{"n_layer": 8, "d_model": 256, "n_head": 2, "n_kv_head": 2, "head_dim": 128, "d_mlp": 768, "vocab_size": 4096, "activation": "squared_relu", "norm": "rmsnorm", "norm_place": "pre", "norm_eps": 1e-06, "positions": "rope", "rope_base": 10000.0, "rope_fraction": 0.5, "qk_norm": true, "attn_scale": 0.0999, "bias": "none", "tie_embeddings": "early", "parallel_block": false, "extras": ["local attention windows", "paired heads", "shifted keys", "exclusive self-attention", "value embeddings", "hashed n-gram embeddings", "skips across layers"], "init": "normal", "init_std_qkv": 0.0541, "init_std_o": 0.0, "init_std_up": 0.0541, "init_std_down": 0.0, "optimizer": "muon_variant", "lr": 0.0125, "beta1": 0.93, "weight_decay": 0.0, "lr_head": 0.00527, "warmup_steps": 0, "schedule": "wsd", "decay_fraction": 1.0, "decay_shape": "sqrt", "final_lr_fraction": 0.0, "batch_tokens": 32768, "seq_len": 512, "doc_mask": true, "train_tokens": 288500000, "steps": 8805, "dataset": "wikipedia_en"}
Each number is 200 + 30 x the weight over its row's rms, rounded and kept within 0 to 999. Layers, rows and columns count from 0. The size before them is the row's rms in percent of the matrix's.

# layer 2 attention query, 256x256, rms 0.124, rows 209-236, columns 128-255
103,213,229,191,236,166,231,197,227,257,204,181,168,201,184,207,207,227,184,232,205,157,202,207,193,183,202,175,229,195,180,111,221,225,200,248,181,155,225,221,185,196,173,172,153,204,121,183,193,234,177,200,224,252,215,246,208,151,201,295,232,192,167,227,173,245,199,154,212,174,194,134,211,206,172,248,171,155,166,199,232,257,200,135,213,212,138,201,177,191,201,180,181,227,198,236,234,197,179,176,229,217,181,230,212,180,198,230,207,214,160,271,164,186,202,184,220,178,182,220,206,215,191,202,224,229,160,169,192
099,194,232,224,198,138,271,208,214,218,210,151,192,194,182,201,187,205,166,268,160,186,183,191,176,172,153,178,161,212,179,272,180,201,204,214,289,243,203,207,228,177,161,158,135,196,268,194,174,180,215,176,187,226,230,221,230,282,120,226,222,198,227,196,223,233,117,248,174,240,221,205,150,221,185,186,215,164,174,160,215,230,224,189,250,183,209,233,205,229,164,180,181,215,141,167,197,208,171,246,194,174,202,146,194,228,204,186,205,220,216,178,191,241,263,213,223,182,183,169,166,227,191,216,196,179,206,192,207
106,168,174,261,206,166,199,226,257,213,209,218,229,210,202,255,182,193,233,183,241,162,179,183,227,192,204,179,225,220,192,136,201,248,224,187,185,209,171,194,201,195,149,164,201,211,200,135,148,135,180,180,197,218,202,172,163,239,204,255,223,215,218,185,172,196,194,195,231,229,180,214,165,243,172,215,225,212,217,188,190,179,212,205,143,208,201,185,195,211,150,167,206,243,208,171,254,241,188,230,209,241,186,249,210,185,254,208,185,184,109,232,231,249,215,202,230,228,159,198,232,192,202,210,167,244,197,179,221
115,205,167,149,174,201,197,173,181,190,225,207,246,181,187,237,146,181,176,214,249,222,219,220,161,236,231,158,187,228,182,200,184,181,195,190,191,169,198,277,201,166,224,247,236,173,232,199,210,153,204,187,217,181,157,220,212,203,169,220,182,165,212,216,206,142,213,199,169,202,164,178,235,251,166,220,263,172,198,212,158,199,191,176,192,241,230,167,236,188,224,229,147,182,284,182,204,203,200,198,251,265,128,217,172,206,121,216,206,208,119,159,172,184,197,235,184,192,243,230,206,206,201,175,211,165,225,142,226
101,225,187,218,144,223,236,206,188,146,158,217,204,253,242,237,179,187,252,222,197,160,195,208,175,234,210,217,104,149,248,204,207,211,197,217,228,191,215,199,154,217,182,152,194,143,179,225,203,133,213,218,224,137,221,133,164,194,219,236,210,150,215,263,203,195,246,210,239,240,223,185,209,191,178,246,176,176,211,184,192,196,213,193,166,219,184,202,240,214,190,185,228,212,176,135,246,177,210,212,174,198,221,225,202,215,176,210,154,195,184,182,175,205,228,175,195,248,182,220,184,221,192,191,204,174,270,180,214
105,193,197,203,173,198,248,201,192,206,197,196,210,175,174,176,205,159,178,249,216,208,170,189,190,193,216,190,150,155,197,195,217,159,187,227,242,187,126,207,189,183,186,225,176,197,216,249,210,200,208,172,192,208,182,231,229,168,196,143,249,186,177,128,240,199,244,169,194,243,216,235,235,227,292,187,210,168,262,191,179,202,227,172,189,228,188,248,209,182,249,207,216,253,249,221,228,203,238,132,186,168,182,183,188,225,176,212,213,220,243,149,172,176,131,230,177,219,238,156,249,256,235,214,227,186,183,199,194
097,164,174,189,201,203,265,151,175,253,205,250,180,233,195,206,143,196,226,180,203,181,175,229,161,190,206,214,178,188,201,187,151,147,234,161,157,151,204,191,185,227,218,159,168,204,179,178,159,176,241,206,237,186,239,141,160,190,202,215,176,201,199,196,328,192,240,169,182,192,230,281,162,208,229,177,198,259,240,230,260,183,234,191,193,162,211,225,186,159,195,217,192,212,231,221,183,218,242,204,199,216,225,141,168,262,153,162,165,143,183,235,164,158,193,183,133,212,189,186,212,235,267,248,193,208,214,204,167
103,210,216,196,212,205,192,197,229,184,145,221,224,215,223,192,201,199,175,179,192,207,260,259,142,150,196,219,205,143,218,173,198,220,187,137,188,207,253,190,167,237,219,194,210,223,190,203,205,233,179,193,178,147,187,160,251,243,168,192,177,220,260,224,187,201,227,221,184,172,181,228,212,241,161,209,214,180,198,206,240,195,221,216,203,238,210,148,207,175,187,205,167,207,219,163,210,161,197,216,224,182,174,204,129,165,234,208,155,172,142,190,165,189,227,210,209,133,202,220,194,235,201,184,192,231,155,174,215
105,202,235,231,178,207,193,203,241,174,174,195,236,168,162,174,144,176,263,222,204,192,193,210,156,220,231,256,214,249,187,203,216,201,247,146,203,177,194,179,162,160,161,200,235,198,139,222,196,182,244,175,189,244,171,188,245,181,246,230,191,170,213,192,251,177,171,178,187,191,218,225,297,181,207,259,149,177,146,213,175,159,156,161,179,209,199,219,181,193,212,227,218,273,244,175,206,258,182,159,195,171,216,132,184,201,190,215,199,233,155,195,219,182,172,266,262,160,204,204,212,225,227,188,174,221,175,195,201
109,213,201,194,156,220,167,213,172,163,193,135,178,177,159,175,227,218,142,153,215,233,174,233,206,227,221,199,194,241,212,226,190,221,196,209,235,172,201,195,189,97,203,196,209,192,184,217,240,117,203,244,182,186,217,261,195,204,164,161,215,157,181,235,183,158,243,180,177,216,162,193,262,168,244,180,204,245,183,221,220,171,162,216,171,212,188,203,226,206,174,260,233,214,176,164,219,182,141,223,206,179,186,224,146,178,208,198,220,196,227,249,174,224,175,198,160,245,216,248,237,228,247,194,195,171,174,220,253
096,227,196,225,183,168,208,186,184,215,188,152,212,282,196,174,213,239,174,187,182,172,222,229,208,159,179,183,151,243,219,173,197,169,183,188,163,135,181,184,320,194,229,196,235,198,188,182,231,205,190,132,198,239,176,209,231,176,189,209,175,228,145,246,211,176,207,227,177,223,212,252,186,192,210,199,245,221,253,171,236,242,179,242,198,156,181,181,152,144,171,149,249,200,194,217,153,176,199,207,222,228,210,174,139,226,211,221,215,217,231,161,203,182,179,216,168,250,200,196,240,199,170,244,231,246,198,215,231
108,225,210,206,171,177,194,202,173,223,240,195,203,196,202,232,172,200,180,201,242,212,191,169,238,202,243,236,199,202,208,216,159,158,262,211,146,183,202,212,177,187,192,250,223,210,211,213,225,232,190,209,190,216,241,205,160,198,230,159,124,195,199,203,229,198,245,190,178,195,193,244,213,250,189,242,191,219,180,216,210,214,212,170,255,266,203,186,196,196,238,231,119,226,187,180,212,188,173,196,231,193,194,152,254,201,174,165,156,228,229,183,219,189,220,159,144,197,251,209,169,238,205,168,266,175,167,204,167
102,187,264,244,155,164,178,251,194,202,197,198,200,150,241,213,222,241,222,166,222,174,200,218,216,222,173,199,239,156,189,247,229,196,204,180,214,189,175,197,196,254,180,219,217,214,196,175,238,175,242,239,158,188,183,219,179,196,195,233,251,211,178,165,187,212,178,168,183,216,231,200,166,228,179,221,160,163,179,216,170,158,209,199,163,235,181,222,178,133,233,240,149,230,216,155,176,231,216,201,228,225,205,193,195,266,160,162,171,177,196,218,131,181,229,209,245,227,205,217,164,225,242,135,170,249,156,209,192
106,206,219,203,185,195,197,172,168,165,212,201,223,222,226,159,141,183,158,213,206,232,214,189,233,220,225,223,173,217,219,195,222,185,219,200,160,238,202,236,226,223,147,219,218,206,181,174,158,198,221,175,211,198,194,188,254,157,125,186,209,181,202,225,191,184,153,158,210,199,206,173,221,168,281,220,164,190,195,177,174,131,144,163,213,214,166,242,162,111,178,220,241,203,164,204,204,201,218,213,222,246,219,152,179,244,220,225,166,185,253,229,259,149,267,224,216,189,193,186,169,230,172,189,252,140,143,245,149
107,172,218,202,252,168,184,143,215,195,181,215,170,237,137,222,222,190,219,171,156,190,207,179,179,231,198,187,201,209,211,212,237,166,236,216,249,236,179,212,188,203,200,206,203,223,168,189,156,204,220,186,157,194,178,180,185,167,189,234,220,202,187,156,221,212,163,177,266,185,222,189,222,168,208,135,213,219,219,157,198,210,236,165,227,213,179,161,217,199,166,195,202,248,223,215,186,238,195,154,194,266,182,246,161,203,234,242,222,126,180,177,180,181,218,204,223,233,162,201,274,126,214,146,218,183,202,175,193
107,199,153,155,176,213,245,204,186,163,209,190,190,235,268,223,239,208,194,160,200,168,232,136,199,162,233,179,171,179,182,201,174,258,213,181,130,149,196,156,216,202,215,180,210,196,201,209,197,272,194,167,197,244,145,241,196,203,193,178,216,141,193,210,157,149,179,238,197,175,226,147,220,200,194,158,221,238,227,154,206,254,204,228,256,218,182,176,189,218,209,218,253,193,228,222,157,137,238,205,156,202,210,227,201,215,222,191,236,220,146,189,251,180,238,189,233,170,211,186,170,163,188,159,221,235,219,226,203
099,168,168,214,218,206,189,168,191,217,190,117,173,223,195,173,181,216,223,180,224,240,183,244,198,248,212,234,175,199,217,198,204,261,206,218,182,165,230,228,235,207,232,249,206,200,234,181,211,198,201,229,191,183,227,197,186,190,244,179,166,163,220,209,221,248,173,213,244,206,226,217,182,209,170,198,207,178,196,184,196,252,203,231,182,237,197,257,202,226,245,262,190,157,226,237,225,212,210,241,226,214,232,238,198,212,234,214,134,191,173,202,212,214,184,153,205,158,193,206,209,144,249,229,216,235,222,174,179
105,194,213,194,188,232,217,255,218,182,234,203,254,213,168,198,141,185,175,174,174,190,217,176,168,165,229,223,225,217,182,204,142,235,208,230,164,227,172,173,220,224,225,195,195,192,192,203,181,222,193,214,206,182,167,177,226,152,179,234,250,214,210,181,198,188,233,195,231,232,247,159,227,206,175,231,222,198,226,192,175,265,170,209,201,236,214,183,168,177,184,201,143,209,188,161,136,265,166,198,167,170,188,237,262,188,199,217,241,250,228,192,213,145,218,176,226,191,167,293,219,230,194,243,234,165,227,232,149
105,230,219,182,198,238,241,246,259,221,218,236,187,151,192,219,201,207,212,240,217,191,167,192,196,218,164,156,188,209,236,197,240,143,205,209,218,237,229,197,198,151,176,159,174,225,197,174,209,234,168,184,155,263,238,224,269,237,154,191,243,198,169,229,253,172,160,222,169,178,198,189,250,198,173,226,197,183,206,228,172,177,229,192,159,222,204,163,226,243,176,210,182,237,148,182,187,171,147,248,148,194,207,129,198,209,207,193,199,188,252,258,214,167,152,229,203,205,181,187,142,206,188,212,194,137,167,198,165
099,225,215,211,171,192,223,239,215,166,224,210,176,187,221,242,203,238,252,213,161,248,186,153,193,238,235,188,234,216,209,215,176,196,158,156,183,160,148,217,210,172,201,207,193,214,211,237,201,208,201,230,235,187,195,159,164,196,207,166,221,180,142,191,193,259,168,141,193,184,177,200,248,215,262,201,139,155,193,154,203,182,195,157,174,218,217,224,170,201,197,222,234,168,227,199,207,272,183,210,219,213,186,209,237,163,230,161,201,159,214,228,176,217,178,193,191,261,231,222,204,223,226,162,226,192,205,256,202
112,175,188,192,221,203,229,222,157,149,250,186,230,218,222,122,227,212,210,175,150,230,192,179,199,179,238,185,224,160,211,232,202,184,220,187,194,179,177,199,150,226,214,229,225,137,203,200,183,224,215,151,209,176,244,186,189,237,221,121,207,173,178,209,239,185,220,204,194,195,209,258,170,214,199,176,188,166,196,209,212,173,198,195,153,217,206,193,168,162,201,252,188,195,159,223,219,157,154,180,218,241,152,161,167,194,130,165,223,237,209,134,168,173,261,244,195,165,182,106,117,216,245,208,189,194,200,189,217
104,214,191,229,175,216,240,201,138,206,242,182,240,195,194,224,242,209,253,199,227,214,173,275,223,225,235,217,243,247,226,183,222,180,181,240,218,213,227,175,217,243,225,136,203,215,190,149,258,188,203,189,194,238,188,211,240,184,216,162,198,218,240,203,142,202,142,197,186,175,230,203,232,260,211,171,198,242,175,163,185,201,260,220,174,204,204,196,205,216,238,231,155,177,215,249,169,259,219,112,191,178,229,199,204,204,229,234,226,205,178,208,195,202,229,227,181,186,188,202,186,183,190,191,186,219,183,189,188
103,193,190,173,218,188,154,226,180,169,233,90,186,192,177,167,202,170,217,219,140,201,234,234,224,227,219,172,144,180,212,231,169,203,189,126,200,212,174,197,197,198,188,285,227,220,253,171,194,244,190,215,193,184,201,237,188,206,201,138,213,163,160,184,196,207,192,139,201,194,236,169,205,205,229,208,194,153,217,216,185,181,171,231,218,222,223,208,150,185,225,232,215,222,180,193,216,151,211,176,206,187,177,184,216,190,217,256,166,204,232,200,146,235,183,212,155,203,242,218,199,215,197,217,210,159,218,219,214
107,214,208,175,222,158,251,251,198,180,230,177,189,173,233,214,174,199,237,195,217,171,238,231,242,215,173,236,209,174,249,208,222,263,208,158,242,212,204,219,223,158,258,149,167,234,217,201,178,195,201,206,242,216,182,215,215,159,194,224,201,270,148,177,200,159,205,219,236,198,250,205,172,196,209,197,171,184,175,189,221,169,248,153,222,235,199,217,206,258,139,185,172,211,216,244,226,186,232,227,155,221,241,250,214,227,179,167,169,168,195,237,175,187,211,188,223,247,204,167,176,149,213,199,238,187,177,185,194
103,171,195,228,170,188,219,185,91,151,178,192,217,204,204,210,163,188,217,176,201,192,170,190,179,228,182,181,200,194,185,173,194,171,167,248,191,164,131,166,197,221,245,147,238,205,190,189,125,162,217,180,252,230,142,209,207,207,228,243,228,216,187,237,214,202,203,209,245,194,178,264,210,247,195,175,155,185,210,191,202,209,228,178,227,164,203,200,196,161,232,234,226,214,231,209,234,201,209,230,192,206,239,246,236,234,160,159,187,172,234,194,193,197,217,205,215,144,207,209,176,192,218,170,196,190,204,151,163
101,136,188,172,162,233,224,208,182,203,211,166,144,178,212,220,199,222,230,224,210,195,208,173,206,175,217,184,218,179,185,219,197,192,235,176,189,195,237,232,167,234,207,141,144,220,150,214,153,202,182,152,207,158,189,208,195,224,235,219,245,210,206,219,200,232,229,203,213,245,234,228,159,211,139,194,199,198,153,253,168,200,156,156,152,217,211,202,175,194,233,233,244,201,212,226,253,171,167,213,197,259,204,175,163,201,216,168,154,179,202,182,217,210,206,202,229,197,217,226,227,169,224,175,175,194,232,211,257
114,162,205,194,159,177,286,148,199,183,229,221,217,232,235,147,220,216,186,234,233,246,219,207,218,223,170,209,208,237,189,195,226,183,212,183,281,160,210,228,221,214,220,203,221,186,163,193,178,155,192,202,234,170,177,187,260,200,250,234,164,190,215,168,188,191,191,241,204,217,205,163,206,176,210,162,173,199,152,168,161,222,195,160,194,211,248,214,143,178,211,205,173,216,222,172,226,213,205,213,223,203,189,209,189,162,227,226,229,199,194,165,202,194,153,180,207,190,217,204,193,149,216,182,185,279,195,151,209
109,227,211,173,211,164,141,193,180,196,199,140,257,195,171,211,187,208,246,197,194,152,200,181,221,208,161,203,261,172,173,207,181,171,212,210,173,202,208,197,226,203,202,166,183,211,201,160,226,216,190,203,181,218,244,202,204,179,222,214,174,192,215,174,191,193,197,162,161,145,165,192,171,232,254,166,203,241,164,190,183,197,212,187,179,176,184,228,206,225,206,153,199,198,210,223,189,227,204,173,200,210,166,226,247,198,183,157,204,196,144,236,216,242,225,162,255,166,256,195,198,156,162,210,248,166,181,197,197
# layer 2 attention key, 256x256, rms 0.122, rows 209-235, columns 128-255
101,282,270,200,274,242,188,219,214,232,194,188,213,148,219,133,235,207,194,254,231,209,213,231,194,159,200,188,192,203,178,150,232,174,244,242,187,200,206,156,201,197,188,210,187,200,220,186,191,224,147,243,212,227,235,193,213,197,250,218,217,152,126,201,170,213,204,164,181,180,166,192,197,226,216,233,197,154,182,220,219,164,209,202,264,217,199,206,167,204,230,158,184,222,185,212,286,216,229,188,221,165,202,184,226,212,161,219,153,219,169,169,238,171,193,192,146,209,202,226,204,242,206,181,190,226,128,205,250
104,169,190,220,177,226,200,220,170,208,197,219,177,205,158,205,166,206,144,173,199,186,198,165,242,172,188,195,219,211,194,287,203,211,221,196,193,261,207,184,209,240,192,181,123,175,234,182,162,176,177,229,180,155,188,230,258,252,121,209,231,194,214,230,192,190,208,228,221,212,221,186,148,275,164,174,204,165,179,174,255,241,221,150,198,214,197,233,172,222,178,188,149,252,182,178,207,184,231,187,149,181,193,161,194,206,157,167,191,244,208,224,177,186,219,228,234,146,183,227,220,228,235,261,216,192,190,155,195
103,185,208,238,205,193,219,249,207,204,176,213,166,220,208,208,206,227,191,168,193,210,234,244,219,180,187,206,190,228,168,105,201,229,217,178,239,174,238,244,210,205,189,194,161,157,209,201,191,219,180,164,165,221,149,159,195,213,231,164,211,206,189,156,191,213,199,211,189,233,222,236,149,220,205,181,246,184,212,208,202,193,191,174,208,259,200,176,156,206,203,211,182,211,233,211,269,269,184,230,227,207,193,238,161,182,261,250,131,157,226,206,180,194,262,197,236,211,173,204,215,231,233,193,210,250,177,170,254
109,147,180,130,184,179,186,166,159,161,266,193,210,189,227,210,189,216,190,212,214,196,222,177,231,206,182,105,198,202,198,184,207,183,162,209,199,199,193,256,200,156,229,207,253,175,168,238,167,173,208,210,188,210,221,191,171,197,178,188,174,198,175,200,178,170,170,222,168,189,170,206,220,194,184,216,177,156,208,175,233,218,250,188,251,234,197,154,185,169,224,206,169,198,254,196,231,251,212,229,262,223,196,174,190,220,130,262,167,229,159,201,210,215,191,205,151,158,224,215,191,161,200,187,192,174,193,185,238
112,230,203,195,152,221,178,237,199,161,163,220,176,199,199,218,221,197,212,248,237,185,197,243,185,174,204,208,162,158,183,149,175,189,225,169,155,278,175,222,189,204,192,159,245,230,106,248,237,196,239,173,226,178,201,149,198,251,181,165,183,205,247,176,237,204,195,185,246,237,266,189,205,167,190,183,187,189,232,216,184,201,190,164,195,178,149,220,241,167,189,206,199,253,202,182,224,206,218,191,197,198,213,207,124,211,215,203,216,206,173,243,154,212,242,218,196,202,170,213,216,248,170,243,174,174,211,215,192
100,208,173,182,193,169,188,191,239,185,193,207,179,213,182,215,242,156,208,194,234,239,102,244,191,249,197,191,170,180,200,249,230,172,184,197,246,189,186,231,228,203,219,208,155,193,207,236,209,243,201,197,177,198,173,203,254,188,151,196,245,178,165,136,191,248,234,155,205,214,273,181,193,190,264,187,148,218,200,164,170,266,243,211,197,166,221,268,229,216,186,213,155,285,200,178,176,177,182,208,196,198,217,205,192,181,179,172,184,238,220,173,172,194,137,226,209,201,199,173,185,182,213,190,213,169,216,214,168
107,177,203,186,201,227,219,167,208,216,208,210,174,191,156,194,180,219,224,243,227,282,199,215,211,190,219,219,138,196,193,205,225,143,250,135,171,182,207,184,186,219,196,160,192,208,190,197,221,219,219,202,198,205,174,175,209,239,202,193,193,255,240,226,239,194,133,181,193,198,220,239,221,202,261,187,173,235,213,219,206,175,136,223,184,171,194,214,178,176,186,215,167,214,199,193,237,274,187,204,243,201,202,207,114,199,195,264,223,206,216,237,161,201,203,248,208,194,234,165,203,228,238,202,187,228,243,165,149
103,168,183,185,202,242,238,209,267,185,185,215,192,210,226,215,188,235,213,203,152,218,218,192,163,141,158,169,167,214,220,229,198,194,230,205,207,228,212,205,218,232,200,219,280,187,248,173,183,188,224,188,137,203,241,227,215,194,177,144,205,159,245,196,205,197,148,156,229,144,221,192,145,215,201,240,205,203,155,237,221,199,204,183,213,205,205,181,175,187,248,215,205,159,258,136,185,192,227,176,170,208,202,187,129,162,210,229,158,212,207,174,193,150,233,145,205,155,188,214,172,175,205,165,169,194,157,207,186
100,183,189,246,190,244,207,192,227,232,180,226,200,129,239,183,159,222,200,210,200,183,174,197,160,188,225,259,216,236,189,204,214,202,191,83,249,242,216,177,252,180,242,238,226,179,130,193,196,204,185,156,176,214,170,231,190,155,233,237,208,195,211,207,242,184,257,220,210,206,187,269,207,203,156,221,228,202,214,224,173,251,176,159,258,170,230,199,196,180,180,211,175,247,167,244,230,183,154,194,216,184,204,193,194,214,169,209,178,220,168,117,178,182,153,243,212,203,168,201,186,187,193,184,232,227,182,208,175
120,212,189,232,180,200,167,171,170,174,213,196,192,205,192,237,195,198,175,166,200,176,177,199,209,204,153,227,205,169,177,198,182,212,201,194,177,186,216,223,213,126,259,192,218,181,193,184,208,219,225,178,175,206,184,183,201,173,173,136,219,202,205,205,215,148,187,233,208,188,209,213,218,191,171,143,190,226,194,193,183,153,231,209,138,151,187,210,256,217,172,259,250,161,199,201,183,190,141,240,194,254,180,249,177,127,252,172,205,174,202,218,163,202,161,199,175,231,213,260,243,171,272,156,187,150,208,205,213
103,182,202,181,188,223,153,182,209,162,206,206,252,274,178,187,256,199,192,167,170,175,159,193,183,188,229,215,159,213,212,193,173,194,163,160,156,191,229,159,234,193,219,164,218,217,214,192,219,192,151,186,203,213,191,172,196,178,198,236,205,271,224,187,199,190,177,202,149,217,211,213,144,204,166,203,220,223,213,153,200,200,201,240,226,169,97,169,228,220,173,203,232,177,244,205,137,173,178,221,224,207,213,218,161,269,228,215,234,178,203,178,189,235,159,195,173,249,203,215,193,160,170,240,235,204,186,192,228
106,214,244,213,179,174,190,227,161,185,205,182,147,226,200,195,207,183,202,202,242,180,160,214,243,230,220,198,227,164,227,229,168,211,260,234,133,153,150,223,152,186,202,248,185,185,213,229,160,199,194,181,168,240,175,229,199,119,213,169,116,197,167,205,231,272,251,226,192,235,223,237,200,217,145,218,189,180,163,170,218,244,163,158,243,193,203,187,181,150,200,217,172,199,202,141,245,224,157,214,218,188,214,176,216,241,190,148,195,206,182,243,190,189,166,201,208,224,245,192,208,211,243,191,226,128,231,214,171
103,204,191,210,224,198,216,271,255,205,242,198,167,211,153,163,226,199,218,186,183,152,211,177,224,271,189,198,209,197,206,170,227,194,194,151,205,227,194,189,216,214,193,246,170,223,159,204,198,249,273,164,202,172,237,162,194,161,183,166,217,251,184,206,218,204,221,176,145,178,189,166,160,232,168,241,183,222,215,224,223,146,188,165,225,153,166,198,167,141,272,208,184,230,217,208,229,187,195,208,243,193,201,221,188,159,183,190,217,174,213,164,203,205,214,208,202,223,179,234,126,207,258,158,192,195,225,132,171
107,168,190,218,196,224,144,205,172,208,190,186,174,101,233,134,208,210,214,156,242,201,241,222,207,221,255,198,191,135,203,197,161,204,177,241,177,255,222,206,229,186,179,285,171,209,162,208,160,211,207,224,204,259,182,248,220,201,183,234,200,225,175,201,220,167,189,225,209,238,237,199,165,139,210,257,178,171,174,206,167,201,148,227,235,224,189,240,190,134,148,195,239,164,177,208,228,226,188,238,227,221,225,170,179,258,167,237,190,192,215,209,234,213,246,152,220,190,164,184,150,227,190,187,246,180,234,237,209
101,165,217,206,253,214,222,170,219,175,191,186,218,214,145,157,185,245,184,148,161,256,243,201,222,169,190,190,211,204,194,170,198,240,181,199,267,204,214,228,223,232,181,196,198,219,173,145,175,219,200,185,185,254,195,167,232,178,200,214,283,216,169,180,247,162,197,200,203,189,180,251,219,193,260,165,239,209,220,191,234,272,227,214,164,232,183,218,302,155,187,213,187,211,263,227,183,229,139,221,138,195,164,188,232,241,200,211,199,213,166,188,141,177,222,205,227,197,199,189,229,181,191,187,177,236,124,187,176
109,154,146,176,175,193,200,182,207,190,190,202,225,161,248,175,175,169,200,237,212,135,208,149,212,189,237,234,184,181,206,209,242,255,185,167,172,222,176,230,193,194,233,225,217,212,265,173,183,216,169,194,170,233,148,254,196,184,168,141,224,157,166,197,146,186,225,231,245,188,197,201,217,191,160,245,256,170,189,188,221,197,217,264,176,228,201,219,149,195,240,167,242,167,246,175,207,182,186,197,136,170,199,240,142,229,212,182,203,175,182,217,205,222,246,179,237,214,159,191,221,216,180,172,207,226,139,180,228
101,198,212,252,177,156,213,207,193,205,196,165,191,181,159,225,185,171,216,171,198,195,177,256,223,194,184,193,175,207,172,204,228,206,136,226,147,198,115,197,207,186,217,243,181,207,174,175,194,179,201,243,188,198,202,209,224,229,246,192,168,183,193,225,213,230,214,143,245,136,198,189,246,186,219,221,240,160,182,191,180,246,205,160,180,200,235,222,226,198,238,184,187,184,221,252,215,249,227,198,234,197,196,158,187,261,226,189,141,216,215,187,191,187,202,189,216,187,283,173,203,212,207,257,209,260,234,156,197
103,182,210,215,251,240,256,239,169,146,183,175,206,177,174,177,200,161,162,228,173,178,140,209,220,203,213,155,244,209,189,220,208,249,241,185,261,226,188,197,201,230,194,213,183,217,186,191,186,206,218,202,227,164,179,215,226,182,173,180,161,179,255,238,212,161,212,234,220,208,261,199,226,156,210,231,153,173,203,180,194,244,227,215,265,252,187,218,206,240,235,189,200,182,186,181,139,220,134,221,170,207,196,209,258,172,181,173,222,220,184,219,194,173,196,195,179,225,230,237,182,163,202,219,234,123,233,250,174
107,227,235,189,213,212,299,214,216,239,155,237,189,204,214,215,216,229,246,191,221,136,188,233,176,195,167,201,180,229,191,175,187,190,237,239,216,168,205,173,204,203,226,218,190,175,199,100,181,254,197,171,151,208,206,162,196,195,179,236,273,174,248,244,209,208,183,210,184,207,144,164,233,173,146,173,196,235,185,178,207,190,226,186,169,198,223,178,188,168,220,181,220,216,161,168,217,181,205,225,168,192,191,159,232,284,231,186,214,184,199,225,230,154,176,249,156,243,209,185,171,156,238,187,195,155,182,185,179
100,229,194,204,189,164,252,184,265,203,233,167,205,177,227,175,155,174,210,183,234,205,220,176,219,237,225,232,190,238,183,207,185,179,228,206,233,222,189,173,187,175,213,233,173,215,218,211,256,215,163,223,263,180,217,194,231,203,221,161,204,136,177,212,268,262,195,189,175,220,158,256,224,236,242,219,243,200,189,209,225,203,129,193,195,204,214,208,226,247,140,185,190,173,189,197,255,254,175,215,190,179,169,239,216,147,208,227,173,206,193,252,172,265,251,232,133,242,227,181,153,125,157,182,216,173,206,292,178
113,207,265,198,222,224,260,165,225,169,198,214,193,244,197,204,241,193,213,155,198,217,182,210,219,211,261,202,183,185,146,259,137,216,220,162,183,176,188,200,151,167,233,166,226,188,163,226,177,205,210,203,222,163,213,227,150,204,189,179,196,190,192,219,181,152,192,203,248,215,205,166,130,218,195,190,214,161,201,143,212,188,192,183,202,213,223,177,188,238,231,183,202,122,200,170,182,125,185,214,234,224,226,241,198,221,233,241,248,210,175,165,216,145,206,217,209,141,177,186,174,230,202,241,169,173,250,213,183
101,210,214,226,221,191,215,132,216,249,224,228,272,165,222,237,199,264,182,242,197,224,189,234,169,220,199,251,190,190,238,192,211,184,217,207,242,187,176,173,190,131,212,183,182,273,190,151,226,226,204,186,195,238,166,205,240,234,201,202,219,207,204,232,188,240,204,175,180,187,171,186,218,210,174,190,241,179,192,233,177,196,213,220,145,156,231,270,172,210,248,192,186,202,228,290,165,272,178,146,199,181,236,199,168,178,233,227,196,174,225,167,193,144,247,201,193,181,186,206,224,196,190,257,195,187,168,239,183
106,196,170,211,182,219,145,237,237,173,194,175,166,183,199,197,201,166,215,186,173,176,177,192,238,189,205,152,166,209,176,280,221,269,166,123,219,151,205,194,218,224,173,201,237,201,215,139,195,188,193,219,138,203,211,200,212,200,166,203,226,190,180,165,187,206,225,135,193,178,217,226,192,198,215,251,174,212,194,216,226,176,181,217,200,230,241,246,212,194,223,234,224,230,149,200,212,158,222,170,209,248,155,279,209,181,194,214,191,233,231,183,236,210,194,114,146,211,228,206,196,199,110,172,185,152,211,201,188
100,210,207,206,216,211,237,242,212,185,192,180,190,216,237,179,218,212,247,184,193,188,236,170,225,253,181,263,202,228,238,207,161,234,207,200,227,224,190,179,174,157,235,207,152,185,201,222,183,198,166,189,198,202,176,247,306,196,209,249,175,271,223,181,198,172,179,232,241,185,264,147,149,179,235,218,213,224,211,212,224,191,198,206,242,180,227,178,215,232,208,203,187,211,231,217,246,213,236,244,202,238,249,224,234,201,154,180,162,176,192,191,92,166,168,160,210,226,207,206,190,150,168,233,191,217,205,234,192
104,213,161,198,187,206,200,206,156,187,200,180,220,247,263,214,189,145,225,234,171,247,178,186,173,209,196,209,205,170,172,170,223,195,171,219,185,152,215,171,192,245,227,92,191,235,154,219,130,198,232,230,198,183,173,200,196,253,199,208,242,235,160,240,261,258,182,234,233,198,156,245,210,205,191,152,192,199,203,180,148,243,233,208,218,158,213,216,194,200,182,256,200,237,201,201,204,206,193,166,193,229,248,228,245,193,157,232,206,202,235,194,160,216,209,155,224,185,229,227,149,191,235,203,240,174,209,156,201
102,185,178,197,164,248,241,222,189,150,168,173,190,166,180,223,249,177,205,208,218,204,234,212,215,184,228,169,237,178,168,205,170,197,177,193,162,196,181,190,157,219,196,129,194,200,208,251,234,218,173,199,195,231,257,219,290,209,214,176,240,235,160,225,175,176,242,206,236,243,249,185,245,239,219,225,182,176,203,250,176,148,205,226,160,205,179,175,230,190,236,260,165,246,178,193,210,206,184,187,208,246,214,145,215,274,223,185,127,200,210,164,226,222,174,266,212,226,214,216,215,171,220,227,142,210,190,166,248
109,214,176,168,218,197,266,212,206,202,304,213,210,240,240,161,202,227,139,244,234,229,242,169,223,207,234,203,202,203,222,161,203,143,241,160,200,183,215,207,178,220,193,191,197,207,211,217,197,192,263,196,239,187,197,176,246,153,233,240,197,186,185,161,229,206,171,215,176,221,194,212,251,169,209,220,228,150,150,198,199,251,163,182,191,110,277,229,240,235,212,209,193,195,204,228,191,196,251,221,234,245,214,210,222,188,200,208,175,190,195,193,227,151,193,186,165,166,237,212,194,177,248,208,247,212,228,161,196